Each number is 200 + 40 x the weight over its row's rms, rounded and kept within 0 to 999. Layers, rows and columns count from 0. The size before them is the row's rms in percent of the matrix's.

# v: layer 7 attention value, 128x128, rms 0.237, rows 43-53, columns 0-63
# o: layer 7 attention output (transposed), 128x128, rms 0.135, rows 43-52, columns 0-63
v43,093,197,222,276,236,219,223,258,140,273,205,202,201,220,219,211,161,168,169,253,279,159,216,141,188,230,191,254,170,223,133,152,201,254,247,91,219,188,152,113,226,231,179,133,222,258,207,197,211,166,192,128,253,134,199,208,193,181,227,184,210,183,188,173,256
o43,101,212,131,128,236,194,210,193,238,125,104,215,150,217,191,195,273,209,247,145,122,218,246,241,221,145,194,236,213,164,226,240,152,177,156,311,229,238,203,237,187,201,141,239,168,156,195,143,207,246,192,208,87,216,204,199,215,204,162,215,215,222,130,225,146
v44,108,171,167,161,211,148,162,120,231,158,224,222,185,140,209,117,173,173,228,211,231,264,236,222,200,128,178,252,255,281,205,156,215,194,133,260,193,200,200,197,106,220,187,213,200,147,174,223,216,237,129,189,238,190,201,184,160,168,131,227,178,219,179,237,266
o44,111,161,279,216,133,182,243,218,229,218,175,188,241,229,234,223,215,262,128,176,136,175,149,191,148,265,239,171,201,170,218,236,174,218,246,133,204,149,279,248,267,148,213,218,216,247,251,209,168,175,230,172,171,210,234,169,157,211,281,187,188,194,224,202,185
v45,090,214,210,217,152,172,166,211,167,235,227,158,274,188,178,178,181,251,206,193,194,158,194,205,238,215,240,205,150,263,207,138,188,208,234,227,237,157,238,165,190,268,158,190,179,232,170,190,245,272,269,148,174,156,164,282,213,158,172,229,219,144,176,191,179
o45,092,269,190,234,227,193,188,203,197,196,208,239,110,201,203,250,235,158,187,181,269,187,196,174,188,188,146,215,222,126,222,213,212,231,168,145,161,223,174,180,217,163,249,186,191,179,258,182,187,181,195,148,215,179,167,197,210,167,196,173,224,175,184,245,232
v46,089,230,206,172,184,153,221,199,181,262,208,251,207,193,199,243,165,219,236,178,211,198,212,219,147,200,122,254,163,228,236,202,199,236,155,188,208,193,161,262,139,167,187,143,235,274,168,194,258,118,193,198,285,116,205,206,168,228,235,224,186,288,147,202,277
o46,099,161,178,262,206,265,222,175,173,120,241,124,146,203,172,148,189,167,196,300,172,186,258,233,243,166,203,208,220,155,94,183,166,239,176,258,179,201,252,154,227,211,194,216,170,131,262,147,230,289,195,211,160,257,184,154,205,215,192,197,200,144,214,229,133
v47,094,235,155,182,173,177,186,114,237,183,235,161,241,197,250,204,206,267,201,205,215,224,169,219,189,185,211,244,216,196,275,235,223,212,169,304,169,165,172,237,221,232,140,219,191,163,180,187,230,168,211,193,157,182,154,247,168,204,177,132,111,260,200,181,277
o47,100,179,215,223,181,131,207,246,202,226,179,260,181,233,172,207,181,104,231,178,248,209,226,181,160,219,136,215,234,285,134,101,191,206,239,170,157,212,234,190,213,120,250,241,220,304,200,168,203,212,203,179,237,198,197,199,151,210,212,239,242,116,221,203,174
v48,096,172,215,175,223,188,138,94,207,211,188,214,245,142,169,196,198,179,208,182,202,248,147,248,182,107,133,193,251,172,198,194,196,228,193,196,156,226,156,191,190,143,191,178,191,180,234,219,248,248,202,204,207,257,183,194,248,193,188,261,229,188,154,155,258
o48,094,162,202,220,158,188,275,309,206,171,244,221,216,212,237,164,170,185,144,260,205,188,221,145,250,281,222,238,147,232,195,182,225,139,206,156,153,174,226,216,244,214,212,248,165,222,173,242,159,187,221,216,168,158,263,232,203,235,225,109,153,206,283,180,140
v49,116,235,193,235,261,238,138,168,246,145,171,233,137,147,192,248,236,157,214,177,232,209,238,190,232,176,184,180,201,208,173,232,243,255,209,183,184,253,194,294,170,227,223,226,168,138,203,234,159,139,153,191,261,219,249,231,146,235,174,168,126,246,198,222,243
o49,149,164,254,153,181,159,245,232,186,201,226,224,311,273,200,204,197,255,233,204,192,195,231,243,130,248,205,173,223,243,235,228,194,127,222,263,204,179,251,134,225,125,182,207,229,261,172,198,216,257,186,260,192,228,153,178,224,212,172,207,222,98,222,164,220
v50,095,129,210,198,258,206,226,262,152,249,284,187,190,224,192,176,176,123,187,188,213,226,203,140,219,168,200,189,271,217,178,134,155,193,203,261,263,181,184,99,222,221,220,227,189,192,204,222,225,271,218,163,154,151,215,130,215,191,173,203,260,149,148,269,171
o50,102,215,229,182,146,211,213,157,262,232,110,190,183,170,296,188,254,301,218,166,143,192,198,257,160,226,257,210,91,164,250,214,213,204,169,144,135,204,230,240,130,224,235,190,237,142,237,196,130,154,237,177,196,220,238,270,237,166,226,256,154,242,231,176,192
v51,086,192,165,189,160,158,220,174,267,276,115,224,130,215,125,242,265,298,202,252,171,202,230,187,187,193,230,221,95,213,241,136,249,213,225,179,162,180,168,237,200,253,194,187,167,263,148,248,204,137,107,197,247,203,204,254,178,226,121,162,120,176,219,229,233
o51,078,187,180,209,242,257,142,173,131,147,286,148,222,243,214,222,237,165,200,227,189,198,203,137,187,193,157,207,267,167,186,253,139,193,164,245,203,201,238,226,201,103,204,210,278,188,198,175,234,261,190,203,255,234,186,114,215,141,229,221,249,255,173,139,173
v52,095,260,126,201,139,229,187,192,250,131,153,156,218,173,179,191,261,183,180,154,143,163,227,181,221,208,180,88,232,170,146,307,218,251,172,221,220,245,224,140,211,203,185,257,139,144,266,176,151,214,166,266,168,230,199,275,206,147,215,177,142,172,197,230,122
o52,102,210,226,197,181,185,172,255,215,232,192,268,238,251,208,188,186,160,224,233,333,203,123,238,157,155,236,222,194,191,283,170,173,134,237,182,240,174,215,222,141,152,230,202,215,209,128,228,205,270,172,218,226,152,151,149,188,237,140,181,214,179,263,163,332
v53,098,195,168,185,149,225,234,201,257,159,213,185,242,239,235,216,201,216,200,203,244,194,204,227,184,221,178,255,199,280,182,183,204,274,199,186,134,171,148,265,170,234,160,196,230,104,192,151,149,207,218,140,170,230,174,228,216,140,226,184,186,204,221,231,270